Weights of a small transformer language model.
Size: width 160, 2 heads of 64 (1 for keys and values), 2.52M parameters.
Architecture: no biases in attention or MLP, some layers without positions.
Training: a variant of Muon for these matrices, 127M tokens.
Each number is 500 + 40 x the weight over its row's rms, rounded and kept within 0 to 999. Layers, rows and columns count from 0. Numbers have three digits each. The size before them is the row's rms in percent of the matrix's.

# layer 3 MLP down, 160x512, rms 0.0629, rows 0-159, columns 192-255
092:570561514522473483417501480453502543497556429477505503491412476528486470494505531485487469520494448502534438482543444513480568527565467508525491533546488557407552499552479516503571430450523511
099:498507453534536567526506464439565495442453530510519449481526523481550451510491600479510505543529461467545527504494513506517555506514518557497504459488477570496507500480595476494480535471500450
097:551522489560549471575515465503493523460536500485554447472532454442529536551478469514543505508495487478499460529426489451497492514507464513540452544439473536489508516487564501449511492477530499
097:487533450548426496519501493489468482545467484430519527507486541425453528469504445537408466452654451445493480534529486490492506456519530591475411504527573484524477477555531484480476499545496577
102:460518459490572479501519561433508488510458446453571461455483534473496484510527441492457514466494444579524496407519474503496462472529551479482487496510516555498560475581485504480480508488509475
104:433467588517536517488562463487529526427441500519493597483500460474458448471451438488521462454475532499493427496585515545461402489474547488489509473498481466483466495435535524468507494528509448
106:533545500542415520543477490502467570500601467515474454521465501519453592563450507494497473427451503509494476467466524540566477580529536470465517531497479484443479510503526554533525495484439502
095:417571490497519417495461511468500483519439396490515481464449465400574471490426566473374501561507511526484506456467462470501483487516481452519488503443536530492458563600511462592532503463522465
099:516488510464524495428489517467446498501527494519472455516596518550472471423461384517463455427468500468470420505491505459524515496436473498488491492527510543469507567431497518479501468481442499
101:535485531512490524531458476507539514469552496523473546526497517574472471519537493462489537517531569557492486505460496527544490533579450524521503451435484482473556495532472503514529517496540535
103:524568532531546515581491513485455522487532504448443459533468462520486498519547464527482503428435522483509535469491507591514529553557555468483566514471533474475461452521515485424530471506549524
093:541456531415554463453543485473481475589473517525560491464476527419481492558579523561434464490489577472450476501509520505464436501437521490509498536528517487509511437487438476606522520505536503
102:529492504471531499469507512450529423526484425507522481514502521396460537487386571471417546455540517503505448472493402498523481454478533474525422524491438459465475498453506563513382502554441480
098:500478538480488518541455476535457523497488523520489384438467552577474474436506552548539502518494528604476519551522536467501489490542378449529512453513429565524486460515514596516515479480498518
106:562459566483473476477483505519545485569489463508528472493535528513444536457516497489516499481455534538546531520433481483531496475456465501563449434420445466418469481512526538517515544494472517
101:531519564429503511540525535552526474468530506513473484559510537456538510537539483466513472481481506553556513540475498479457496465527497476550449467507429493470505475531510497522473548509506368
105:487475468551482511561431476548416473464531493464498471479502542528426502521576521487476483513513427456505484482462533397496540508488490503453508601438529513499493495505495493490444592501430505
102:519500556544504631460507512472534487503427461506504551533519408535423508564516494477505547485449443505460505504559451529466476473548512490546512488554478471455497506492461521554504483504488498
106:471432530498458499461452455556439469535495483512471544520528491558527527454435487562460538516521408522503595526479528536517534499477474462467490469465556473506455517484458455483492532479546486
106:524486586461521515479499515532497457551478503523509544451550452535524541526514499517523442463504517471475519545425543464487533438513517509481460555436465507556487595546486537511508545458485465
107:521522529527531453477553525450463509519534475578484513474483506528480452483430475469445446541477482481582411563563499488484502488540507494497485451528519497507482523406447452552463462493555530
101:539434474616585567508493521469462447556533457563494444482477526462514487545488467451489436461497554569468523533531592525480482499433495494475541511480404480532571483599465507487455484491486544
100:522567449468504506465485508497496502472516533559475506506521549529533472534496520512428439549502540446527464541555503481568536485496505551555585498520534482475533539522495476587464500489526465
106:593502492526466495542484497506508552526503544504455531546515443499540512520484528595518437507483545500531525440492529408491522451483556491444460518448528511541471450452543508514523458443497524
095:469517535524498526533519470516517501496455501482519542496458523499500467492407480481527479492473531541523464432464480475526424527495469486441528567475487442528500488530460551528462504442553533
093:453465510449480542538517521452510510557462499418463473529431438427493582459509533511491539511531494560484542460513426540521481450593508440468513544544517452522461620534550506458480477440546518
096:509546497535494538605471504469437472476470528518486573514566528390527444511514563454439457603547510513597493425525570537475471486543519512459543474485503556529525490457530423465453469515521474
101:510475411518544488502490479528520513466468544466491430457472452461537474510541438566481456508534566451550463479479473444459487495580464469495509514466488494541449450555533509493508470494424506
103:525524501549549522570472528547498535465473459467502503531513469476454597556523491486412492530469474550539476515524486544529489519428467446551515477565499527601505499526521567538551499555387461
101:501480458472516478444547497504435527515502511500547553536532495510536497515579513514463509451538504519494457484520521498498533467527512558588507494578545487518450425509568562454489443536418528
095:520565490408525558507439492483390474475474560485452477511556521475519537520512557513523502533503388537460470511517557449487494487488549456504462531508534532593444555552439521468507451496451483
101:551462526555480570531516544496502529468556400507492488432565480525502434472526490515503504524452485492452502507490543381537501511537492539527521475496510497491514438544530525492506541503461473
096:474561537473488523475440473487460504453521510528561495491530513509491471535537532482463508468556526502508560501464524506507515562481520443507436517462518502580506527499430506582523497518534546
103:506532503472497490488556505494539474482507522548504565629569527449435465462450519502480450444563520565530459482537500469501508456499493431450488516497541528464551408434488534475437534494469518
097:564498532466509615488516500424439529524513484488562491481410577509494506557480516510554412481553415490528457476508503489441460471511424487496529504489504455518472458489533512532505459505490480
099:496536486530479498499451522520612451479500503525443565415543438512449550506519546533505494480521542457533510512522525482496530459500522457470523502477616455590523502503435527464470518473476493
104:542467436534535520485448528571502481549478461524499501508508509485458463530486427490516487511469545469453536537473489491448478488542500488454472515560491492507567493460513455526505502530496472
101:535478504495456558515479495472485522444523436479540572519482559534480529491514444570543507487510512552501509530519467485548559492559559518489518449528504476407556507506558406535525482466515524
094:507447517468530522507499518468503461477503548519499442462522547487463552464520521462498489511473537531508551449454465435467488484535473527446496474455515525549491517469552447526521509495486542
103:476611451482462463478505502527508456477522459475499480474478502508479535449468397545488488477505513533528465514518439534529510504573507540498475448505521495434456514509411482483477560496496498
101:516428482572526509508477499492484530525489488496505530442542426449494488449528493470516503561429483483557539528480522498483467493546458458501456472558503468436589424586522511542479541521493492
099:521564454536474509476462479555497504544488458488513409501503499511571512530441541518495530535504470457473466523469503523550552521536506461524496444525451504535525513554515501509478502516463495
096:489519497508492459465514551480567537504529525479432472516454501484529497452487520442489511470450496519496473467490511431531483575439498474500562482529485484493397567553473493514519510562496498
101:510546452464522508441460521495594571489574492460512455556494531463498591514517483508579523582451489465472481495584498516523506567537555510516509548499526491415500471535484567551459500506520529
100:535453603386530481546484488580479575491520522482430520485498418442545482533485471467573478523495566537543463533472576515498460495559517518591426426559560513471532509525501543465449546509482482
098:507460554438504581475450467467474452534433490444505541458497521499542472552508521543519473514509489489523541515465546498484462422558483527515501527512526442517477541553484572511533466491465483
097:521478476527535540491491518522489577484467489494506587440474494562533486478503485456507506529528473470569500532437517530492447493462517494484478525464562502518516442445502470475452517480509478
100:468464495445484524490478475479465441504498531435544511486549528527514455495423569440507514522449573461500517523450550563483510464486546552506591442553448517484466453534464524472455477505517466
102:519603527510486418514497505519511525477470432561436540576499521474458507478500469492448506592443451546449506536539497527572529564445462506491480489535488499522524543519516480597470519504452445
102:503466447518502535489531505564606512451535487476563498481538518502491526478492568517488495490571443550482522545494525450477470491497502507484434483501536461482430573530512530545466485531461514
101:441427433516496519405474479410483447493461536511442483504537493531470518516451485462549556490522535470468522517553437485508445476513516476469467455487488538502499482471493499473489443489541495
100:489537482480517535450436484523505485440525477475496502544497470441496474559534482548543467542537475535529479433470484449515467556476507508438494499516597484513384440437501524469485465549455502
103:532466478491479549495500485496445483471536432528515506535533576494505532545482500470504568531490511469537535573525492471529495498533505567562500477489472511538520493469467507504479520528531540
099:470512512515526452501522477475502466461486521443553527556550503544561523424478482468592521477476555510456519474548484487427509449465561521467500513518439530458505410515519512527467563480533507
099:461415532464503401481507504508422644523439491423520515528432449514576501504441546480492466497536447556545512482510531509539526458494478463471542458534514484508455473508460515506489518519533427
101:489488531502498522417490501503505522452415514430476487535428550507457504441444517537480536540494513452570560544512478512463488520474557464507452478479435489504509640564446513513487515485614514
099:536498516484528525556509490522472467563509480458602509482561518494516452481569518570485514502527586529498461409569414542456472479482552487481551489539543511483475525601537510525597468557554437
095:444554431559490528551559514465495491437482548509476518509495485556496527447482562485451476494440443539513446520520493518488501458458436496479527480504477575492513462511467467463526413474505453
100:469422534480523496500570505492454467474483498555475554474510462494521495547474386495534468496467445460472484432468499466496498452472543541485500546545503499535507549543530565469498498487392527
104:435590460558478477508513462503490460487497521438486460475528498451447480583513478504447541512519480445579471499528495485485446497464520443487494461458489521515518551571584441468418530493537502
099:493467491501500476524497500505527496503478457551563543492590532519508485519514596511467493543474482423547525446459551462476552489538521565553532440469528514527484548491533527509506470528551528
101:489622525468446427524529533552396563473455450480458509445483494413500542462511477513485585507493513513611438533448500461485490494552460543518424513488463469467470435515540434464511468531503494
105:492520482479525498393553506528498486515504542535565524522497509467578540492478483515477458532497551458511500433439501417510457479418465465456477387488516492446532419456539495430474540481469490
103:459490509495524484479573486420557531537471554544517442593496458469491544398549457519474475505443531512517481518587540459487547442460510556488422531580509507472530511468479499374477461502431495
088:555459448561566534525557491589523508564455497499542510499505437405523496506498547542514499500449494444471517422485503487509570489489522507468431525448484519546493483468489533503499589499573467
104:489497491521472506435466462512487480530533488526448513446470451477502565498504454535557488517512508509465509494461410554508548440501523412440491515523497491444502485552508494419513526494481449
099:551505510570490479468469517500463502529510510477489557555576549533464376548493470500440507526556524539465516487484571529475497482498504474496531497494515514488431446474556495521476471507459503
103:513493555478480576446468500520529523545550524470614522502412470556543521527572539467548552447563446525527485520523529471500496483524470488517487489541501431516529515485549550520476503477465530
100:510499500493596559464522544494517558463533491460486487466516502506534523471479500601484487437517548484440494526472541491429456478553534459466480539501545607555512535501564493485476503533469436
095:417513491589499483567488536533532487456517479521473541474407427536528494539455458538511498474461443531448523481495574528448503474505508536522459536452457527452507518569449532563480522465487504
099:486513592572553472461498455438578468466579518508480536503501512507544513541495462504498468453465505497506495434505535431539501481517517438520533456566526518493490536519489495539497534472511521
098:477515484489464576475541475500435456511425537581507493516557508381547509529536441512489520529522557492484459476450620477579486542576572462470411524532469471498504463552449440472474430443478419
097:515457473569539546508507484415465525468494476530432555524474534597464485491501496492521487519585532446454552545547475511475434524536580491473430497529536513442560493510556466467500512501485494
097:527454465528446543477532529511523505538451558511448519522502425553436509518526507534522486538467553485463564562500619499509525482504479461507504522477559578555477457473457478478486415486445449
098:517475535555467583521498495503468460472466487467467467462487599455499529412482449557558482469534456539519549447466481454486485444518468545498420535501451477524474507557602526495468512511491544
091:443493490483520493474462490459514495533485482458435512500565530455461515541511556494547450477523452511526417379530456489501506515477447518437552546523504529482488439453515503400477495452463476
096:514489542540503527494489505500541442506551488517469446538496456529499540524505520520482520500426513468551483516497461453485454436442484531483480475543525511493490458521446530476524519534524483
109:573425366466495412432471495538526457485416495499479506505528503500538537549503489499457445510448540469454475523458448536504403404518553451453472548466459503488478524513480468450448468499499544
098:447478555485506477486434523561509551515449501467459524542493485466481481394489452449541506484493468481586507525563403454532439544524422514493492489542546510497480475505501556532461528538505541
101:475495543464535522449480544524569467518437506494524457495472435462496477452517574513508579536477467533485521478526444491506527400549576498501460434548489444389512595526531458549514553454518513
095:486450497434502569432386483595552488485454442619470546471480488569460524448480511429496512496536533504486541517484516494491466472484497534501533508510499508465594492444490483565504528481518498
100:534451548509509439501524481442539490519442497468423495468511446420519578451497460509536475459490560541518410545476479492521524511448460498470501564544457540561541507506438497496500492499459500
102:537470514468544471507570508519520486521513501490511470543528475533504504480398556458460524438508505441471485502554487456453505464483450452497503494510526464551465553525480443534613533498498521
098:505460517468495498566573539503515557486525557506463456476474503500444562643444497523420524516524577545459520552479463601490443523440456532536477518533514500525502455509443491482512516479519479
101:518515477498543509427496443425425494455504517575440496496447489495491457418495534510517505479497499434464502474525476482515522574476479466481483514474454458476497452530483560366497505503471466
095:515472479474530543444527509606529494503512459498529562498468534493533534505556515504559500446422521510526536515513458514509580494544427566497436572455485507537504473506544443561486438470497544
101:497515483548528484464513533433468469502572579492443559463497479493535503534501482446532517529498530520455420527499474534463516471558510537538499516471525464501565490480569456522497548473502450
098:551486508480458457483508509489529507527445517583522517483542442472522492462523513489478464484528473377494447428464495514478497429470492538455501469511468495510515423437520530605474523568477510
099:525503454547490505502488535478463498455539509487546536470435530497580540442530460521486494534435539557602481540490456501524567483492479424516497398548499494550498501511522492519536435514505510
101:540406473534478498489498489429478445508565513502498532524482583509533531578519451529462566504469488422499487498556474531464531513533474480541599530490532477437453534474440573585530555550505513
097:448505463527524551489447494494575538388475502451456520473518480565529532476536497545491511521497452597514489513542479466542524503496459427487542455444533545531476480510522574448528530477521538
103:521539492516455494465558557502480483545547573531604534462487465491543524448559434466454477553517531477483537471513539499454556475469473469465492534487463421543527474473430493467524507486561492
101:507495552503516448456504551500468474507511519492495467525535530482500523492495491512496430429512516551518508499472421505516520488497454517523537560420529479439498468545531481462467468506521457
100:534503486452513503407490470486504495457493539507511550521518595495459584558550476475505434517520513483489487557518536515524538527496423479519472476455518575422553567509530450507502523509513479
095:545537489528429571536432465396453463464495511490525560510534531503492508465457481500504474473540543524412548569488506591501484524475484495467471522455526508518510497455476503483523475444533520
097:482496511510495519574511487472499467509445574478524474533493552536439487479486544438468525520540512485513509517448497521484434467554503441524464480500501471537523436510468528440512563522490482
104:448462480544521487447490532463457482489506522473525502530482551503477548434470474534510467554455463511528437493490491493549535545534496538515521541538536535514418556479494429536486543498539472
093:530460479546549487501501525526441430528587497488504502554490502522473547516494398507526475439508512571474539477540610488462526490477555519458475508490448569531529588483552526515559564511465510
108:515457451354526538560421504525520451468477439474545491416511476426489473524409559484458515455438554504481566497506509567552461475380476490441427541457441600500491478467513474556477444515492487
095:486475494467554570466475458483552502576501425475457480522475492504546518556494442426444522473509494555430493556541488527578507531460533501509513441500479499609479491541505474516498484520512494
101:602507534494483432568513490479532524521551469439467564521498421559524471531488457539487521545576503514512491504495551442513524524537516491553479484498513477482501535475496533453514453506475500
104:491506530523481513456511522567521491492515441505461499465556506455484537501505432520557469502562410546506508549517516485442423464474493506441525439537523553585545507513469517535496476497453478
099:538490491507527466517539491479536532517588463500480456609461515468490590492497555480489428533526527494536543585521504519477433501534563578464429501471587552548466547461416474532543519456453533
102:491487507474515569430518496475530487492501507537518557510525533516532499458471539482494474478477544420475528476530584542503522458547462485456495516482442453501567477570540439468463516547469523
093:545525450447460625471500461466506524540538582590484484502528524506599532495541566497525502487552527440542529453462535615530506422561448512571510481492533459524531527545550485508535437495547547
106:472492471548523464449550561547488554523436532444537558506479504500414536512501556454473489569533501485461449457577513490446475514439527448510546511577482522440430438504510450455466524539514471
098:481440466477520415523484535476494488461505589439556546556536517494538505378527512484462506549458506478494495532565518530529463416491544465544480508499537445486518496534393487498458531547554477
103:517513524474462514538466489479425480493537539547538552523455588473476492495564497463513563397539448455543476484544427520479526457517494559414551538481508416574542470452506499516466510494524539
104:395446390434520541475559514508505450507498509467521482554419517606529557502435515496479533470565463469457511493477450576495560467498474422502464552571465500498551449536489459527566482517516501
098:515469517499573539443545563530513542515496512492529560482514546397441483503471528506483531484516511517531537617470513521580565544558504449494447523518523559438481563540537508563485528480571454
116:487493515471518542450524520503526579549539414524503520488482446566423533471505496463504488490479508479498466440516460482500578537527558467442525503543544528474513497524471542569487523505474426
105:462485493546499467542503514499482533473509555508517524471485492515510474437545490492485478517496529556521516499503537532548447548483481544521435431526576496532464441538512434485520461501481426
103:486531531573482465541498476487555491505575510506559487506429502475541473501511478550447497463420445452498514509478504471494438489485492503494523498551482457468516519517585470469467584500465551
101:481466431561538497538559513526480553507444419560522478529459511507572500534533459507506451472466446528506544476422514544444495510519486515523512499470389469504546540517494502512489507528541535
099:445540559556530506562432473506450504515448518479496496494506560542533526555542459540490465413515523529528572462433455480493443477470519463468398478516505507459463512482466457499435477496464503
105:487501491477547480494551542556563517487482417482504523494481447556446525481477460467511479566483464537489514500472496543467500497453504502503483451529467538512522467519537465501468497470484431
097:484483507450511434533497459510463483436529489511560530429482512528467475514479489424518429509487463514469486493454509567495579515489468522498476557458535476484455476542589487514502528437464431
103:499433456506472491556501447485554512427455485496518494477555440452561507451500564584446514519466457553505447478577514532526517492499521526557491521448552451497538529462509527522463433474489529
098:464437480453523488457488485523483508515481511524523534568554499490474410520443477504490512506525453485456512531427521493520526511412448501478503518476520435451530521511493522465549565498449514
102:479559520461478482548414495439558471433495506520460505587528518455480453461527548448443474545536493540519455415547498489482548463455522563463444454429523499556519534545493512546485487461463557
097:429462455536460508433478516487572509559589459530528510554476447591436507497515503420468521494487480487408470501515489552481529439459613586537465515517546441462439504573545503528477514525468587
099:517493467560445476636488506502523502468488452538465455486522562398514420548483508530592480565457482484471509422486508463506465531485502543503494454481524489533496485472493485441532527453539478
103:519519486579476454518509492483516451479556532466510414492497445510570494519528479529515570508528465513515465493501515475498572499489514533469539415495451463501526551526496368462409494502482473
095:455472522518483499530489496452469532504499542498548421530493561529545489441496541534565510500481480462479462562515529498532556557409531505536526452474485502520502536477440528479528545508481472
095:518453470528478507466478481488480463580465461505559447504551449552528507499478429519429398528511472495557489480477512413513552543434484461418471502490500560558410516493511433450539522494522520
100:466530500557524483563500479482438491444505450525507585570585550539530450531504520497443438535548535494524488532447466488525493448539444511513484469490532471522511519498552465510484533529433454
097:487504467496522537534507466517517476502468495462460492493522451425460488474508491500539479447451462560398504491530491447447456439511538455464368583484405549531517468521488491460520511478511480
099:508579421517544518580535489510545401438462549473501485426513512531577466493497497507504450441501463474422455497480470508465475556465453470504425535481507564506417498523536455506532520538473535
108:490485520511452432560553495547452535529482502533529475428494472444501539471532502563517459475486513538508498504564501480479506478505521445525542464576473514542499555460459526523539508464547552
095:480471497560538512513474506481502484455491583559498364495525436513573482529530493514491492455505499506525570461457549513459487504534495464494453449580447504492527409495582481404449525479542551
095:491542515455489438538495478485573530535478538467422543523509546486515481461427516529431560558434500491537539563518424481478460507538498482511412524480446444531480492480512509512510514543435558
101:517537465491518420462530488524577507513530507488518519454495446472490441426521483493537518479472444514441584513559488527465514490534447552515495506464421502471481524532548498595454542504555494
094:487369536517481467496490462464517577530594559452481467581497483492551452454455480464492419463443554494495457517461555497506431566446494565503465517568446489482527455508467519509516537507561459
100:510453538588542510553528528499484483491470487474529428497491494531510480557502460427544518470442522540461478494474514560525548472476538466493411532483471478414463487488491460462455513482462513
106:563477510528520573510455490527483546476520404484507475466547483558523497583431473458437599493499526490477515562455536464475528499485516564472496443459537503531418593485515495457468517507393520
097:461478496552550480482443491497393534484544531565507435488544485650462442551474574520479533528479523490529482528471462556440486486501529467543546478511518557550455491549512546478556444506472518
099:501548451414567470472492489468507514538527507475525513508534473447477493520544508439453455471480463508410496489462484468509554493493449493537441526528520475521552463458588492581539508505497453
101:451498534484460514450498495466507511480518517504511482406516456506465522471429412445529481499436490468544426438470491445473516511481513409534478519452519461477522543507490554510465463517554491
101:500436505545523521494468466506471442453470504504519484546483571514510499504508400561517448473428490575403517521607523540484483500532546564538525404468485530513518451491520491524499451451523563
102:480495462526491440535566546540526490542445528517487509552507515452480421492466582481506536490467541410583482521557505479584454501437500444558553486516438501401504429498590473472499469495494501
102:528463535481491529507526457501482549453497421565488582453517467466525570493416523479425494486460508462420477482496452460527546479557539531437554471435463463573494573412559506497461455495503510
098:478504523484489463448485523514499470525529464416486577481521576438455419490562480488505569455480495468489522477466527500517519504455562443485536538498524482483471521532568496552583535544511499
109:493489523498479464520527473432446497536450563490562555519509495495505497531470549523483438428540572519464520455538508507511509529436492453495547518451538482502508538544477401501524535494593512
097:537514470534502544580545507488474571537537492498488499531499520552535500544573558569477473509497456575487447516482491504511478505514403505523542476456554455448584438487519479503576495489514567
102:566425602507518554535511495537523476441478481492466465527542501499458499486490510473486431472456444475566482452431559472507541511511462470479518480598557487484517560493481518498548514449522471
102:484580512436509507484495543501518530520479456559524502550514479458498447537542548496462479514437545474514478538544490482501535531519561478488473532486525550441445417452496501509474515559556424
102:493453586546482494455515462540564539506480493548491524534512479438465512512510543467429538494478454532497482456563447456466472501496582530542504501472516537518445461473597534478523502484550471
096:506504477528493580469464456545506456504512540541503506516438465464507527458461438507485541455535429537540587494536509540512473501406501457555526566520505466557466436564523439533543479458480567
098:463458522560514492522549486514498555494569557523455452540492516485539534511583491563491540429501523479523551545559512528508456517513481447565513482530487548487456508529493403534526461493518500
095:444536487524502436558458459586514482490531504508502499452507495519518470483519502479492497548470514505586492547460574495471509469510467458543463483501598534553509495574498524417517501515582527
098:501507541444534542485453516513525511440542449491458514575492402499479469527510500529455555487500540533535502547499483458534436500494490492433517522515479430573454500451558533528491558480429480
104:576576507501501483588507544491477498515491510472492522468540473479553479475557479516484526515479479459466562545467432537508450483542547526452484518482470471492550510478482484471479507559419465
100:516471499469498525527515486497454490423503524522510473505545480464561477580437499508521490500468525544542451535533563517456543516511520469497456489529512472540508479464519482457512403499462545
101:495470525544496464491464463527491456568495513551502504425572559484523559498489542512558545583517519539552486515497513479469527486571505442514501524503486501567477483472457505436498454483533498
102:514576491506455486454607483506468543486492500445491546525542464460529486499511490505552474481526530542518470485551453534514479452539497478476479471526460455516502551526534540483540549528497571
097:506593485548475563567544489586506488442449549442471488538520471506511490449497555505518407467511411464564450451495521498522523519425507449470492469502534460442507540571603502490500457503537523
100:530473490453471500568485485544465497554562543515495541476535491523532458465456472552470583491464538473522462499440451520528530588566407516562422471480478554528465497485446470481573481487554560
091:545520514495494495566497501539521535481514531421513491423584492486486546467500511433496517535536483490502538437448504490487540490489459467433570460474516473512505570562559526479527510474430448
097:509540525400464462523488497500478495480551524553550517468442500468490501515542544469544567491500589532572535555524506445429548497447543426476470518500459455517545422447567482517514471515537516
102:496464502476566512553501535509503501507495596570498490550557407562415511404491487584581467503568540457525511486517498497479485483513449486464504483483416533517571485418484500489473477529486479